python train.py --norm_eps=1e-05 --positions="rope" --attn_scale=0.125 --parallel_block=false --init_std_down=0.0 --warmup_steps=475 --schedule="wsd" --dataset="wikipedia_en"
Each number is 500 + 25 x the weight over its row's rms, rounded and kept within 0 to 999. Layers, rows and columns count from 0. Numbers have three digits each. The size before them is the row's rms in percent of the matrix's.

# layer 7 attention value, 64x128, rms 0.0628, rows 39-63, columns 0-63
102:492513479464502508469501503506540544475483496522535482509550509514482474445491511509498500543472443508489534490439501509482485512537459463510489521471501497538499463500505550541512510476501454
097:529521490549533489502505510497477476498457494506510462488441495473511500468515490527519552493500520489449483470499517498509521476524480524509480464500500503454481542491508499475517466513494498
106:491505515472520523525519518464482512489549526515503496496534490457517510481486508527517494528508529516487495460510512437517510522514492490484522494469514506465482416463494534465499478515485510
096:514520531465458489482459484518519516479508508508524519489503479503506501507480479500542498480451512511496480494530518491512512522487508534477573467520488499517510476510500521500478511481527509
105:490464476457529485481494521500560500535487506546482507488541498556497518509499492524465477486480501528487506513521485486483513537499474469492504521519483511521508455504473553495518498569524489
097:478488524505473488550497500534490508539526477429490536523547502512512470493467513483518486523512517466470551488487506504507475487477487487528498490472505476500538517519486455538513499492510497
099:515522496508517508488534489460485461511527542549445533468478512490528522451480483485484503511489481513505526546487502530550537512494489505476525537523512508533493518504502485480507506508510495
101:479478547557479518522502501544476477482485466485471527549442511470533489547514507560500465512490518474532500494497456475513503495478509493485502476517490517478486500537506486445524475510488464
095:492493508469484506515545511509531493491500471495454500541478522495466525508545497519495463473530488474506502503510454500481527511471476510522467486495503506530467487551515511502513513527508490
092:504552522497546493484526474506500500499482507506538473444482494513473557488496532477480474502523512548505501455494478521509511496527473496511476510468518538519494508442472510483493499510456477
095:464536444482477459485513495515517546560467515476464479486535488526500502509488529469491501495511499472538525517475513523520496490459483529521543493480492497499500496510482433508540482517529480
089:526506557487477474514480502484482493563509512468484517469493483489512518543464494503539523491547558529508466523494468520496519470545484495513495483497493478484498509527482527535491489496548523
100:453507480504460516489517541468525516502524489486488466479494507541505528505491484489488500513470496515509469450515532472510440505474533480492474530538511499487511504511516455520475552468469541
094:491502483474549449423539520510508504512471534521468467488493491481499474530493485485472516475494483492503481495481486492512469548492506493538453527471511523478498452504484460506506492517503488
102:493507529512476507486492512519498511483537494519522496536484524476514454543510506496540512490536538501508484471525477524466490488524471491524472494488527462475500490487475510483527518490487476
106:517536524492551493461473482514505486466493493504483544522554526508444474518463468508489552502493482504513487467493513439516455482496492527483453486499518491529505488511479532496520534528489508
098:493506518531500499498517497483529497496476489530553505479530529515486548530489540473508493516465460537529510462531508482482507462544492515501492488531504493472481523488500483421489511502528505
094:504497488541501463516449483471539492485468504524560479485475464507481508488449497500525467482494516462508491513540468487509463492489499473501509499497490553533547536528530529464467513551515480
097:499471473461502494505519528509482496495503501513522527509536502506525547499496466530479554517469495534476456532500498504511533488501467497455490543514494481477459469467489494504515491536528521
088:480500478499520492502457470525513492497517492491524507505449470481492493445531499416518523535480479499502452463498541517506481495475507502485524498508489500499494514469515457479473508471490545
104:507459479505497481494528535474490450508525514544458471502518526520472512503482489526401520504476499516524500498522501497515522535473510498489494482480508512542480491541484545493527461515511471
103:530494494485478482489522490509501521503476475524515495550500523444480473503504496472457464459516492463505474507498488552542504529444509516489463501501498534529474540506531526517549497522541478
106:484493513505485512471514450490523483467496508508515523476533480502515506529531490530526493499489473471502477481506525479436460496506521506473453512529500521506537455490527498494541507534507476
100:539479570493479525542515500500481506502484491498485511502505491498513504497551532452547470505500506488519521476480546479514510528512540501474498483487501485490516508532478498473490501527450506
103:530497471495475511492542506525473485493488476485477513521479547468461536495489469509451528486482494475501529511479471485508453479468500502487484504523503494510527503518511506470511469487474512
# layer 7 attention output (transposed), 128x128, rms 0.0656, rows 39-63,103-127, columns 0-63
075:490507442527503494454542506487471514500495481492495550494510502507480515514523482464512493502503467541469490492501498451495444522518498540515518508508525515500496507525490498545507489503459508
079:554505493451484515500479495527455524518540538505466498484526467528528507489526525459514502493524473487507513527456490550507502482449495504487509495449465479523481506494543521471494541505500468
093:513491505519475495453509501481512504468504513486523523465459534489526519523451471527491533503473460528530507477529460453464488452500486491496501527511534470491510544539495505550506476512467472
084:488489511514514498453503511456504454476521545466549542456482497505518489498499475528497491478503492493518499501467488480520478534514492480520491554497439491521566484515506449511508498523465516
094:511463491475500508498492468442481495508486519468495534464537504490496497524506524493501500462478517507498519484515460534473482470535467489501516472503518454475526515547506518522475529466456546
092:530542515508524476505531492510528496471503504532498500488456502506537503506555504515535515473507496508497488542472496495491502494460525493513533539478524484486516438506509474480549433546527513
098:466503456509487515506506495513488487560520492500506513533517487517446522492450503503512490544468506478469488469478550483467507510533489481480493502527545521533540525492508539513463502481510507
087:545511475485460497521511533514500503475516507518521480526498494527511492497486529464545521473534463469555499531476518501520557528507496484518523474499458479479486486487513517484504576527553461
082:518488504467495514487507496507484489517494527531513472523531476506453475435440522476466483507494496510523469482478544475504523544564499500481504449545520498495469523475507511511475525519500511
085:548501509478482502551502508492459489525528525512453511487517483525522501516496481480505529487434501502511510471529494514460509475495503526514518496492476447509434500520496522511447458512495536
070:494545550542518504498536484488536464480503496508501475448444471491521498484510508550471509490531492457522491556471523488511510537482509467507480570504514462517548512504501468484510437537528490
076:526496504458544484488508479505471522477518529491491499486507492499523536511586500467491499458479483514514470524512486518492495510480532510513511492475471465476483493491530532488520447498537489
068:427504535529521530512496529507511475515464499474525462504491523494485497480478494544479515545560524479466508521521519505525495499523496494517473518510535566507524497457481476503498490522505488
089:511476479473465485479496482479470503481469469517473495505514512511492532529513519493461448494498526504488498437513486508494480460464508485455490463489501466507498552498478519519481485464481501
083:565504462462499458486516476508517565509476493556485503478549481518477481517518493529491500498491473517531490481501514495495490483505461501474548470503503464444488499506504546542503507497478471
090:455534498516477487521477451476511488501498408508485535484485513500531523519482501492522501487460514505515497459507506464498523473488520534489505495522449452458514461521457482539540467516473502
089:528492501454505469549526519530475507545528506481528494489539477567497500505496516469561499477482505470501494509522488546501510532478494493478514515473437484532456486486524514522507503498504498
090:491478501460515505480532494512423559533516527497511519514507450510479516492471522470497541465504497537491483508549534534497507486487500505489500467499445450524441479532537510490488528516493484
092:494480432495521529495463504532461474488504508479486529472516494530511530510439485457556520510466506483507509515469483475459512523537484528492501457498538525512485530457497527483490533518494516
066:471513480501540482528526548539530468516482516522494491495504452489481500510439486487506540540517519519497510514483542486483489525511490497480527522523469509497475466510487493481498520517486464
086:475535519550471522495494482462534511501469464473500518506467530483492519502462506530475505499510495489513531454487508478521481504533500488496433500532492521476507530508496498526484540502518494
098:451454447469477514434491491493463505488493470519465495499515478510456537501520495454514463494541478520497505487498498546530503504521485504523485421501495492525461492480469511500495553499528498
093:503510454455494479492515472484496491525513489495538508497507470502501484506481506467491476491504530474501481482435499521506495463500480516473537521499457439486518463540491495567512507473487466
071:542540520484482497539526514513423480478517495467540516515490488543494507504526501476511505514523500483495509515505491582536517489482507501515520544475457506513457488489491506449491453524512503
084:503522536503516499555514489540516525491498518474528483526492516501467472454473517494516515516523515440493500517466556530478523511492496491483486485504527547468509502447501481466468482512514495
118:500539500496505450523510489510503550513511479502495560495485456513531479514484491538544487503501506514518499457506531485525539484532506487479516467535502459508472499509500493475486512526500526
117:524506515473449499487467460460467473521538516512532514458522476492540520483525516450528494466495487521516511485460464542513518474495518516485468481478445494527512506483513517498483458542504478
112:512522494488471482503509521511472475513496497477495496477484536500528542470485509498460512524463537553492507507466462490497482494495498469495503538471519520531520538509490488481543501536534477
108:491454507479535479458527501484507522496482501463506507530488514496459525527496521474514519495445488515473528488523519443506518483472467514534483480446470494498501556522512475562485532490486533
115:515529521509480463528525522534518488491526493510500490516533531488498535477486445513509435496506486475523473477506547481498475549560507474480448520543495516479530538513501543470490460477512510
105:528515513525521449496532506521528512478497483523540526488436490513511490493524499488455474508509484487495502523481541531508504500474528490512516533498537461508493443488549456468546410500506481
103:529459485511493528495504491539506518497538480523497498494466512519534539448490523497499499462492464458522477443493453499502525535480506491475480486475543525519464517493502509468486512475503524
111:537501467493538498488479527520476479476504500463520513483483532498486558498495516452478504539508505498455536530484549485500454531503472465506536493482534521491520507503497502512527539487476471
109:492501495457543466493480498515514503532494511512499522517499536475455527485476525489488496529511508529451522488515555470485484548513475499473518512508568506488503494517525497540500538467474518
103:552521508479492487562488500491451483550526498488458496489519517491493539524488532489517501503484458526515502470561491516545523451458509480540534492491461449493453518514494512524488511536514492
119:501531491475517446488505475503460505505492487514526510470515506479469496484506483503472472504552496485498517565535541530547467452515510532521522551474482524524492498482508475512558446503526498
106:517497476527475549510503475451527494489516528522484462518479476508538520487535510492433504474478470489535496523496488531491486538529481501523464484479421531485524488491503496496496403501482498
120:423486493499519533527488505479473504551469512479490483487542465507467466498489518549525517529525529529457486528516500529474509459527488511484527536524537539504493499465509520480499557525535498
102:477523485454481467477521500487454509502475504514506491501524477481482477518493477552524464478526524541524484508535503529521531477498532485511503526528490502495525510484513485518512480520560502
117:494504507514522487535453466460476482517455495518507507482507454499500547497515526479501530495496539545458520502477498519464472486528457491492562494494564482519515469502500494506519533518483508
113:506513522541504465541534505519538538516496489516511555513476505511487508540453506517528499490479518508499535433526493476510534503495510451464496478520544445495523501519485481527524520492495511
105:484499495507526507550487476492489492520519517536512526457535473504521529526455524495522490519497530508517466479497491542486518478527475471457569488522445437526538509528460540495498534529481504
095:486535513479510492485498481473476568467525526502527463489518485519469512497487529467506505488512464466500492512544502496500502467512489477495476515476495526472488496532572507450493556486502484
100:494493508520449502474498536532543479496501538515488479522516505514530521531460500514516469523462479497560470493498561453497541534497528485504477486484438527480530524481477521510467453489483527
107:457518506480517502485496495467474522520480472479502475476533510488491489515506539483543542497509479539472507512522498497506520475463497555528513554476499549486507495478507480509511557497494491
127:470506524541464507483502523557534484477531492485496499498501535481498524512520466522503450501529508457531501449469482462498459520521516466476457504517494460477521517491445513517493495493484487
101:540485520480507478505521519546518513481494507509509540478496503512488520523491496454491499466515494455545510479492532503516530534529490488494458456491498484504467498477501534525476499488466486
119:475467489519505485530502503447462499543487482489482557496525469506522490524483529554505524509474536510485500534522468502475542465548493525483509528539490469459516500512519504509517499490532500
127:506473502491533488571474497501502459560527535505482494522477513528519549491506527476505502522515530514439509494520476512501479516505454503447508526470487533503519486493492498516507465489461492
123:551497493505506487513503501501479498496538485483557557505480483463471494520471484518530520474495511523483507494498495524510514505507511481455484504545498470497493469464510511511463447516508459
# layer 7 MLP gate, 448x128, rms 0.0845, rows 0-46, columns 0-63
098:535489489485502505502510539488512541472534474517514537528446524485542508516522519478507494439470512529490533479486490492519464491538522465509476505480521454487482469474496473437533448493483454
095:510484487511515462469515522522456490485476524521513485494465508512468474452505470508470482486529495512505518473512516508484466538504500499477481495498508530476492456534506519484464472486504479
103:505521486533520503506467488487510549490512501514471522510482458489499499489551453463476509535526477438459519488496547498513494523488547506471526488451511495503479502490526519478461483493505484
100:513512491491514451518499493460528490478502501503518540511467497480518508487510491494531487494494506516468503545450472515446505535533504476483489510498553494518472489492524492508502489499555498
096:505516475518522504484523484516488540449492467492511520478519533502530497511496496455548508502482477456463511512552507508495513480480460510510477494510521462436535469522490451472523518515477492
112:510511499491495522491472442521510500490515503482514495508490489467512503516500488551489477482520498486520487530497502531522460489507492509453528518495511508519454490510508556478486476565494468
098:533476465519511480458502488512469488493464496491488536523514492483516508507457518427485507486526515511522525520522560493499486531523479505513526511488531492501512517483514546531493531503493503
100:527493473519519512523485513497488535496512509483526531504450466496488471490477530493513563496448502467506489511476496493482467519447523505523500485537527479497500501547491528493472482513483491
094:497507500520466469467466515456503497462454527488483556470517518457499504465499493471552501488493490555478477521490471491462502487490511499496540513502508548485499482494495507493535502505532520
099:501507507540433530497474524529495531540513524507501498506505524505491495470495546485537491531470478445471505493488535558485503486524532502512503502501492469505530514541497517494481490522480533
102:487526502520494525520514487521493491486483517483536465518508503522481497463541527485506509520525483554511503485483502496475490463477456448510480513569516474490489471497530530457537488465536523
106:473476476506518502499526482542494484489459515497518526526516473468509510503533505521511509486458497522489543518510482512507442467525485491495538501491536507541515508506506539496516517515520506
092:516519485494470440475499496468470589430511513486524503527490472529477501509551520534490469455487497489445522493495537525523491479487503485523460473529471516488493480484518525521491527505528518
100:546473512467504501496469510512501497515536476513520477461518470506486494504540464464488554542484468481485490478529507471506496506491496555471561511504503475481533491493517485502513506503451541
091:520481508543473496496475528447484433503479530498538501473493480434477506501483518473513481493496509478511506505518514497507478494508452520513514477490513494560500519517543466492463484559486509
092:518521522505510501445503484509512473509447510490487493542537506474503447498513533541493538523503500469515470456499496506461542485470523520499528514457491492433475533457517481480525510521484472
097:508487492523496523477540495507529516499520525487469532463485487504505521497527469503494484446503492470513530480466467529540517469500533490491450507498529499518471498442460486494546502477488502
100:452515508508483470517467536503508440486465519505481489527494481496535503482539456457501524454482469476518497540508537542462479470460469513487503502511509471461494533535476504542519498476554482
105:532483516476488531496450452528506485524492522487528544459504477499523493487495500505532502461514525511523490488473525513455473535493503481517471498549554521515535495501499484521479493528541514
100:557497511492518516540487438560534489519491517489447491464470467489533521522528489466499529498499489511547497493517512510519521484477527521495499503527509459502481528486479517493444464483474485
104:475491495450486462480468506498516510492461468532530482533488477496488488470499515520508461498562502481476506498521504517497473472465520529517494476517481475508505477484464493475497467479544518
098:520491487509505463447469479517499497530518488530544515514499480514449499528480469498481456496514505500453502520521480517529489506474527474501438532501494512472469492470472548505510485509504509
106:527515526546521524525511464524539490519471492470549528496528494502484452463517464506543506474550444509496523539518506508484488511512461483461489518479511493515472532458518507517497502508489489
091:512470518508521516466475527478532500482520521497529538506512491503497522548490519479495468514536520503478514503518517522475488484496424573484532510477496464516480468484519542549496499497457545
101:475459479525505466495476469503477530530491523517516519468535505510435480469478468486497472488450495500461461501510538491534515513475537526501492493486526514536511497517504495489493504512499451
094:514498462514493504465507459508496458491463532523519492510508534477504506511508509477519485506499498507526467485477522467516484494555526490460513499542500477516503490469490526533504483501530518
102:490490462483485471489545516506490440503532530500503500534489468486502491508478522490524505515529511505515514562513450503533505523516492478470554464507516520534489524579491507534451489503496510
097:485439490505509517499543503517506483473494517491472503477530481558530558496483505485493504531478508484502490496512490501494487480445512504448499470502491493523479475498484470452512481460515521
114:519492534473498484482508523492498473495538514513500510512512504497519494511507486522502506535478519532500470550506508528499500532501506515463539499503483448470471551473462498453464456451517499
085:494450477530487528512492507481484538483510470460534470514487484480542539472522486454482497451478478500526513510519453489468500474514449525505477494509521502471499510517460513495514521486459481
103:511464480489481456466530476471521486526469534515497488463459514517485461481511515525448508531508503483520465538490494483504534523514537515519481496524521470538510492505526529515465498483523468
099:513486450503501487516497478491497485475519518532523526502462496495492557485518471498459485486527483482454546516512548480516475544468443428484519458514529486485455514518522486520492512510496476
099:497508446500508498527502495492510485512484485476505537509476543523532556482487492517520502465493478453474487571511487499484479480542504487484485478494512479479471446488513523490501507504506529
105:523500522500519487503494470487510514512555445479550521472453512490526524526514434502514483539534492479526506500486497492484537506459461516533503502501499556502498484470507509495507481484523492
100:537470510456530521495475489478468500516464487494509526457520532481499510526526513434478504475500534466499477491507513495510492519549538508481449484465501489457491503515473518489506471545504516
102:492517505517495547507458510550530527514481490501491531492541473485514495517502549479497498509431529507492525510474508481456503479532470481485478501513505443530520490519535505517481479525517453
099:479483486489494474528467508491489525467564506474494508520507528506510550503510488521526521499502461432492466518525522511463505477521521478456540515523523526481501517449490454537428484450464517
099:524519494481501511480500511485490496473502475484496526497551463518493478477588481463517490495482518485491517489477504506497474515493487501524513487456521518502487532507514487515511462471486498
105:526526463491516524469499475558476536523487491502528499517489475477522498537457474493531489487482495486548463524494481450531466514498502491506494490463538491493501476491486513515547436443512462
099:522533547416517491494470520499508514445523495494517518506513489495511484507501493532520527509478478532494464493470522510502513539546513507466497495523492466473470503478497466499489472480506495
105:501531465451515472545478485491476480465533476521553533515463560526503500511510519497497470485515508474478473495473536529508503494481517539489510524504516548474462528515489523483491485499509489
098:479509496462510501521498494489510490466536466481526528531480443494521523543501505500491517465486468527525538456469502527506533517504473497499469539467532521505473468488485486511460501484481497
096:496515510475457486524491483505511548522511513462533482513479501491528486487543539473486487499474529511483480526549511504545522518533490505494534446518511503477509465531481465480488510498542522
099:498482493491456507506447494497465514479485501474478503471502510479536475456487497517477490502507519487449547548494539520539502524513481511479533501479444516523498486494547517496527560515507523
097:521472476435465541585459561496477490483491484503506507462504521480504494495496470507479522483508530523501533494518533488522485508480552511439476502465498517487504480509532498461453481494517482
101:481457509476515502490501493459473520483542494523515518507475539535504535510511518490516511490494460464506493473472469467499470510483517502499487526488512489467496475480480511455487459520525503
092:513498482497522486533495499476466541505461490453545530523524555498512461517528484505510549492475504476466468491508487469496506504488525545480496531511482560474490500510492496505485463494469522
# layer 7 MLP up, 448x128, rms 0.0836, rows 0-45, columns 0-63
111:487488498503467454508491482501503546490523493496488480506493488518498468568484541469524518491468459511468476491530511525492473476494526510515446504532482431490510473521502528527475528513519502
103:520536549466493532479529516483467500450525456515491516514485527456516496503437450495474501527475556486491516465500478529517472480504528486479522482487463460510498487499507474499506508496555531
103:467477511503509498485477505498543476491500545473496509483527491456532512501465524490511473482551517486572504505488513492507505448482513513507497484520528539482528512534496513448534495536501503
108:494509528534497518489514522472538516523513484518497508554479474459534516543493489521503495528543478507523523498505492510537486496494495488493452508472473499515478466523508519526536481442558469
095:447485509523524475493513524472503501521574505463468483516499502493554487498507496494470539491496486468511549517492507496506516501471487514559520512535489477520475504534486474530519518521500502
107:564513515485513504525489505499515454483510497490489492513515490488444470511495494508477523531463509524469505525510506494505492559472507477506464478512542495500515473498511533506527510490436509
094:477538478489460543536510486488484492547486512447472498485503482543443523519465512486511471466516479511468507514508487479515505484500485521442518532518492541461477520488506472503497514507500493
099:494500495527478489497479516509443452515517543492502510506481508511519518494496470498476487575482454440466507475516506510543524478524479481507512496489510478490459514484499484528517494518512588
092:481469556464453512514502498512527451498510510539474533477544446492503509527479476537502522490528503488491499479508481524512498515527496532489511498512520527477529504502488511498501475506488568
097:505511503470491502476486492508490482494523456509510469500459497545547536517486509487488540468486460528471499540451480517539483512527488469489468478519497482515533489546493517542499481484528519
103:528498514485527494509507505485510522534502512520502504463516482469500529460512533512525462484558548526510495431480480523477532486529485555470515491519504521474531493501458483470474504470454488
098:524506471510505470530469474501525493486525493481513510498506486502555466542477505516457503512502454465486499521518520513446497462477470514506530489453461506519492504481516492482512478533495506
093:475525501482529513481514470473498503494474506496522514495500498478473494537557510536487484480499508487514517489512536576512505485499499505494493478486519503464483507507487506506503545470535517
101:450523530552485480497487507523526471492531503484550502468543534514504506521501484516476494510528441483468506479500508530478455490515513544451508496473520481493524484497505517524499469518500495
091:490467486517498472506553539461459499490513517480525501550480481487485517499521461525478510511517478501490493518525498488546502523495464504471495526485456513484519502474517494506525558520513508
091:463512528495519540529515508497473548521512494506482485527492495479442490485446496489485478485478462531514498499529473503482519460512509473514456528482443495515476471512538508529536520499479518
105:518522503509483511502474474522501458531527500489514505515509491489458505511549474492541538509453469507456485481533513529503484554498506505482523478483514501510506459507490470525503510543533507
099:489509490502446515496508522526536529514492513513505483506488535508505475489484503475456505475463533480491500520495507528552524518562518507495527490498489499470469518450460480497514477519496500
104:471495516533516473486447478536495475475459523520417521521519513508486450511512492497496522486486507492521479524484523505552481534482539505523522461462483485533512521529487509471496524516530509
099:454449465496468511471512539499524499493508517485501517521555487449502475493501495541478506505497488494463509481504547464527497523515500438504490540517478482501527518509506494510475507536545465
094:547454511487539495494456512465471525454485499524465500474478497503513501472511430490494512515520455469515480489441463468515451517475512521461505503521516546519507476522474501487467473463457498
099:511488476525468520534484508544522479515503530488481512487488486480496504482491516420494512527535456489531511520503509504506521492525509500490491492489501503488497507468497560533488486477489471
102:437497485511532513517514514520525523480474532493498508533517545490484487502524447499501518465476522463504506522506447509482559508485548471500507500552489521497476527544525538504525498515530485
095:496497546435444497515503539489470506468521504488498516511572494477488494499514463531504497538502490494492520517522527475491454544526475498465455479510541481504515515504471515480482491506504511
094:494476441550541519502528545526473547483512519523473504488502558506483502515525556462536502511509469473495480476527519516453527476541493484522505504490523430481494483522511506497484511479524503
096:517501506534472504449507540498489513514492478418493479485470537535507524484510499506537508457489466452502496463498544545517446508524497516522466499494488497467537500528489463512513493508491508
109:505481532473520441475514518551500488510486506504544513565471476472516485479502495530484505507509482505503502500474485456489503494522472457530482559511503470496511516486529485491518505459498504
095:494516538500471498489513506501465480472535519513500499523505451480487470521500446491507500505519498495486526494524489480544548538459523438529513520526522509519474560475491488466530511492491477
116:478531488535521490479519507508492488531434478485525465472516560501512491483509460530464506486504462490489538510517501531518470499448515509541476464493514524496558476510469527521527499501477514
101:523502525541494517524493492488483532510528466506550508493472470507519498481476517527513487508502527499465529518477481450495510513499493544485508515499476508501505522532508473482489499461506495
110:491516501523506512535485445513516531483481551461531507530529526508488544518498479473491461477454571516502473459513514511525528493514503470513523484485515529507504528535504501490507537562511515
108:495469499538495512479547529473529517521514512509513499505559481475478480455482501497503546532474480521489517524549487508488480528487504497492480492459504495486473478569576460479494519492501511
095:472505488480524499504525497501512538504470483518497510497494491519492500453500551521487488506529538505532484496502483457527492493488548505487473494508503475453499455479500509556538503503535495
104:509487478504507486492521498495531457504450481542487520467514520518505477500487527520508471495463494506476487477533496522500452503548552480515430539463484475512536465488519519501540468507549495
098:527541519489510491517467457502520498562491543465486529470520505488496497507516542490497526536468498529500498514456511489529459478519506468532530517531514509502492522529522487524521492489472479
104:484476518510475489461448493495540489512500556496504523438451485523540525474489455523519511486518478546500508462490538481479506517485441462514458517517515492524516474510513497552545476503484466
093:513483469523484497516474516507515481459519506525513498552463474502509495506500512506470496495494494506525502492452488546485492484479503474472535465523484491491513482543545457496483502491520507
099:491488507460500480527471466538504468512492533508498457477479512480513524497523496481482509521522515528513496506550468542489508469539452496498482490505531504512499497449522490505485490483435498
102:485488503434536525508534523501470509505522475543473509474503509540508488467495505477463498467505496535486497508492529491466538489540480495518488516486537513500517444509495509466504479536528505
102:491538520517518529541510516487492483489556487457479527497550456434504526496488458517530512500462508515516513520494509547515533491493500492498547527504508520487542536513486495500466525472542495
100:488514467483528536552464524454533463528453510537485489455489481492486492557547459501470466516476495464489510453456493490485504550473515495468515469475517471479504481467531535508513514492478476
097:490506449506552455528483530509465490501501464499546480515512517473499464523526480484525508482465516489532459483525487485492465485463515501530489493483476500494478502473533502514470486491487524
093:500508522496453465504516537453492530484480485501534496478517505529498493478507496430520506486489523511470467511520536456529469494518482555490486527514476525501507464461498492524495480570498538
096:515539475525484457477492552499463485481468557488494477489517491491489514491541514517556521491509526519514509441485536469481494498511500517503508492464525504474453497478486470500492494498482510
095:545516518492525514532466476514500513517486466500464530494474513509491490476531442539535474549559521502531471468522494511477550504498517481485492480498502509521554517494539507525530500526501519
101:486486525517512470493514532502484512522490484515519528519467554519480517508500519493528498440497467485460460472516513494516485483506523508553524528503504506473517491531484507449554491489479505
# layer 7 MLP down (transposed), 448x128, rms 0.0792, rows 0-45, columns 0-63
104:533504494536528528490500484448538531543509506516508521492511506529490494525494562507541513486469502524459493500488515517504464517500502487531480535500462479463516512533481504529507474559523494
106:459481514478498514532504483520535505498518456474511452532473538539498481526496550504497508500487536484490492515476478489475497472488507462492526447481404508504493510484507508504516502501480498
104:515493500499562529520511531506517513522506492527521489461479536503527510488533536485503494481476540474475490564495484444504480534538502524517500506511579477541471497463496504507530512483501526
105:540472470532481533498488525484470444455521503492504492474479491509527485531484489477499506444529522494518514444501515501499480490498509543485510515546538484491525502510496509519502463462498469
095:513483489480516511489505519506491444489464451502485494537498483472446507495516476500514523459514486525475486479528463488531484504475510494503499493528435506506490535543567508504482497488493470
109:501516498496451472514458538529504460544488505458496541489533501477495499493494501522472519504489506495443478490455469506480533510536496542484469513538568503500491460468528545502535523489497524
097:512508506470486468490493515487497515504539506471483477490489497528494527519465520520505469447522495512493509541452452466480494454548505511502484489480464496489535525501530465515460520514506497
101:483495462512517478485508535484459484479480537481500512504438497477471486500487493496487493482530482471511490520486523480408519484477525532513489492494532472546523474489485468483503510497495520
094:468460525534486470476480523473489534473435492524514484481523536500486508464440510512486535485481492528521474474525504464497499486518514514522542510493550549529501504502553499514529436508498508
098:542499522466542494451517477511494535515554477546476514468501513490504454478471506467533536519498528526498483470441474506516489478489493510539536495503536492536534516465527510505474512473516504
104:486527478487487467483517508516499461503490493455510504535462564451495484502531479478477485523506509491501514488485500516517518504479485481461516503523453508522482587500497503531490482523522459
100:526475523532516468508520511512526543520507493505497521511474502512500517509459485505486478503530481524477529532467530513525468552515526489476499477475380504497493518510523492514506486501497507
097:506521479509554515553479518534543487507485465489507523531490485469528516488471453471519499491490505506491472500506466495514495524504512525512537527471473480494449513557485473508462578515497507
101:552491473468427452511501521475506519478503509543509533512513528491514461481476515489505529509506503511459503451481483500467489455456484477481546496471479464501500504513495504500488495504509484
091:498540485482501491531530433490493482471497511457482489466511476528471499463470510520491494507471432493470517573444518513490485451479505514504512545503463509488486505464522512492489561473519512
092:530493476477493481518484478485548479530483536455543558483492452515528521506529484488484463517484497487504523480534499511502449521494484527485539513476514517516515468515447528509468460476524548
104:545500464509537538458499460541485459500522463511496534510457470487476511485488496516502489483478488480527476520445517524479475508505480505490508499481484518482504475542517471488492452513538519
098:528497489456458531466476533508489511481511479462512509482514512492462554521492498507457497539507523473427514486471444469534538499530510485515504496553511482518475558460489512517510489465521520
104:482483503517502515526477565501441468496455513554503515485474456482506521501482478468522507483514534508513511525512454522456457518518521454560519484501506484500483501555492481492473455513514505
102:489510462494503491518458534509494494482479507470504491484484520457518516493516517472544496483484539491474466492478514512505506494513504496518502557542536509515570505471525528506477446490497432
094:454511526490516477494527475486510498525470458495506479510499488525472507497500539548483471508535547508502509520528472530531516487483481533526536555545488467516508519495500519446449508506540542
098:481550508486479451498508470512508494493527525507523491498543503521447497501504451505485498508552511535463442499529497547515497497460504462481481539496472501484494548512498499530510546522501519
102:466541465527472494471461564540503493532500488501500467480512481502477502513543498458478477516544533480502500511528481519524506463487438548507450505523460498483490513515483500479482491523507466
098:495471529452556495469452506445515479491500501506464533466524510539536508522482536494520485547499537515509489502501486441503518512506459521505559522534443506485502511507482519498492502503485524
097:494506536474502495475503470490463503519521457516490518493555512474526498522493456531489489524510520503488466540455478478492521519500547501525513504488525520511467504543490518465506555508554470
099:563454506491510538480494494487467481495558509476458532488475495490524512517485494529513514485523508464478521496540475494518499497524524523473509518481436494513513527517479534493461509524492533
109:473470525536493477486482529477541509535509446464511523517501504475463513485461506509489451482507491526504517506520524497490507468515531528489535491494483511465443481458476452465508517516500495
099:490488512460508494538535491526478516515516477522528498533458515485508493506469534502477493510468467463498500557513498499503533526496484560467533474522511530429465511530507540490495504510472536
108:479543492527508495520490477528489513495478479529472483505511529492490487506519489526498524501552472456523507481509493535497483493492500539519478474486572507512538473533573507494535522521495488
103:513494537521498525475505516511502493462487485484519493478482513508519514514485515484491501466501549495513537496498487442483539520531465505502487504503480486516496517489546454542513481454453486
106:461508516498469500486481505493522489454485533446521520453510497538503486501494493481520498476487495519505466549440498478524484508511521455488466562530543500493519490486548454489484485484444511
104:517533475511503511475490514474511525495479497567515472469491495499460499494477519505480512526469452497488516503489518518500476537510505471516479472452565491521449502500550523507505439498477459
094:485487491489529543477509539551524537498491528506541538497540534525473544471486527495539503502524505492489504470512518485478525523506531483517487518507540476539526491503488490543553463511471517
106:506528505484526519499499477529454487500488501536495458486504523519462490501523485496463516466544478506508509430495500527472542529539521555480489494507550528530456545493490547500518519517506545
099:491477480489456535479506518480499491476480444529491464508491493470477475525557510487526512492487489497485477475507493482525527505554498512445499549524506490467488477505550512488498530463519497
101:505521528496530503518533532549483516474482471532466517513540448498518478562489503521508463508486517502505484469509538533495515520511527474528525498508581483521513464522574490517476508521494451
092:514529475449574496499466524480505503490512458511506465473520531488534488460526509509507486487516491498503487500545533502515481523473514486483482559484552525531516524480478489548515507494450487
098:501461488444494497501498475543490499503545516534529455533463483504507487530533451528498442496527504561458478498468519539493473512481462497489514498496456501476551503484526467472485505474534518
103:507529500512502509514522506475503471486555525471465493476543491511518504471496469500495476519464476469550536520480556507506500539527512475536501513541473492480499474489533498495485517496481497
102:518510556451490539499527483507488517484549492513519518503484487501494503529498520563518494475508483516502486532516497577492468503524556482470503475471444506453538493545511475487518478458531485
102:515502509491475539507492493540503521526500494502507513487538480480496537497524484513546510524489494497461493495501532497486516460562534505499509549476528533474478464482463544467503525511527514
102:504500494488495486495527508501469478540488512477507476477496513487482485506525464506525457475543435506511492512519559476486486488513502452527486506501494453525481493510543529512500588512487558
095:527517478503523506475475507542518522451497513480494527524446472463510515531496522553492529519522488492539558534456470499474502476481506490500491541545455505479521533538508519520489539465523492
090:533471517481540526487508463475520490528511429483468494514489522511495481495492476486479496513515522510474467530514469533513505541520534455474519539495424488501511493500547522505481525472499494
096:525513500513514500502502504525540550538495535474502459498516486541465521508444502517474466521492514496482503542535460507505549520529542505499504506490497530482450531481503551494527481508501487
103:501481497498453422508491505506535507512534456466484448499451527452483537455465470523503486508529472481470515466496456528538526491477485498485491485474454512488509511486511492528467531507445510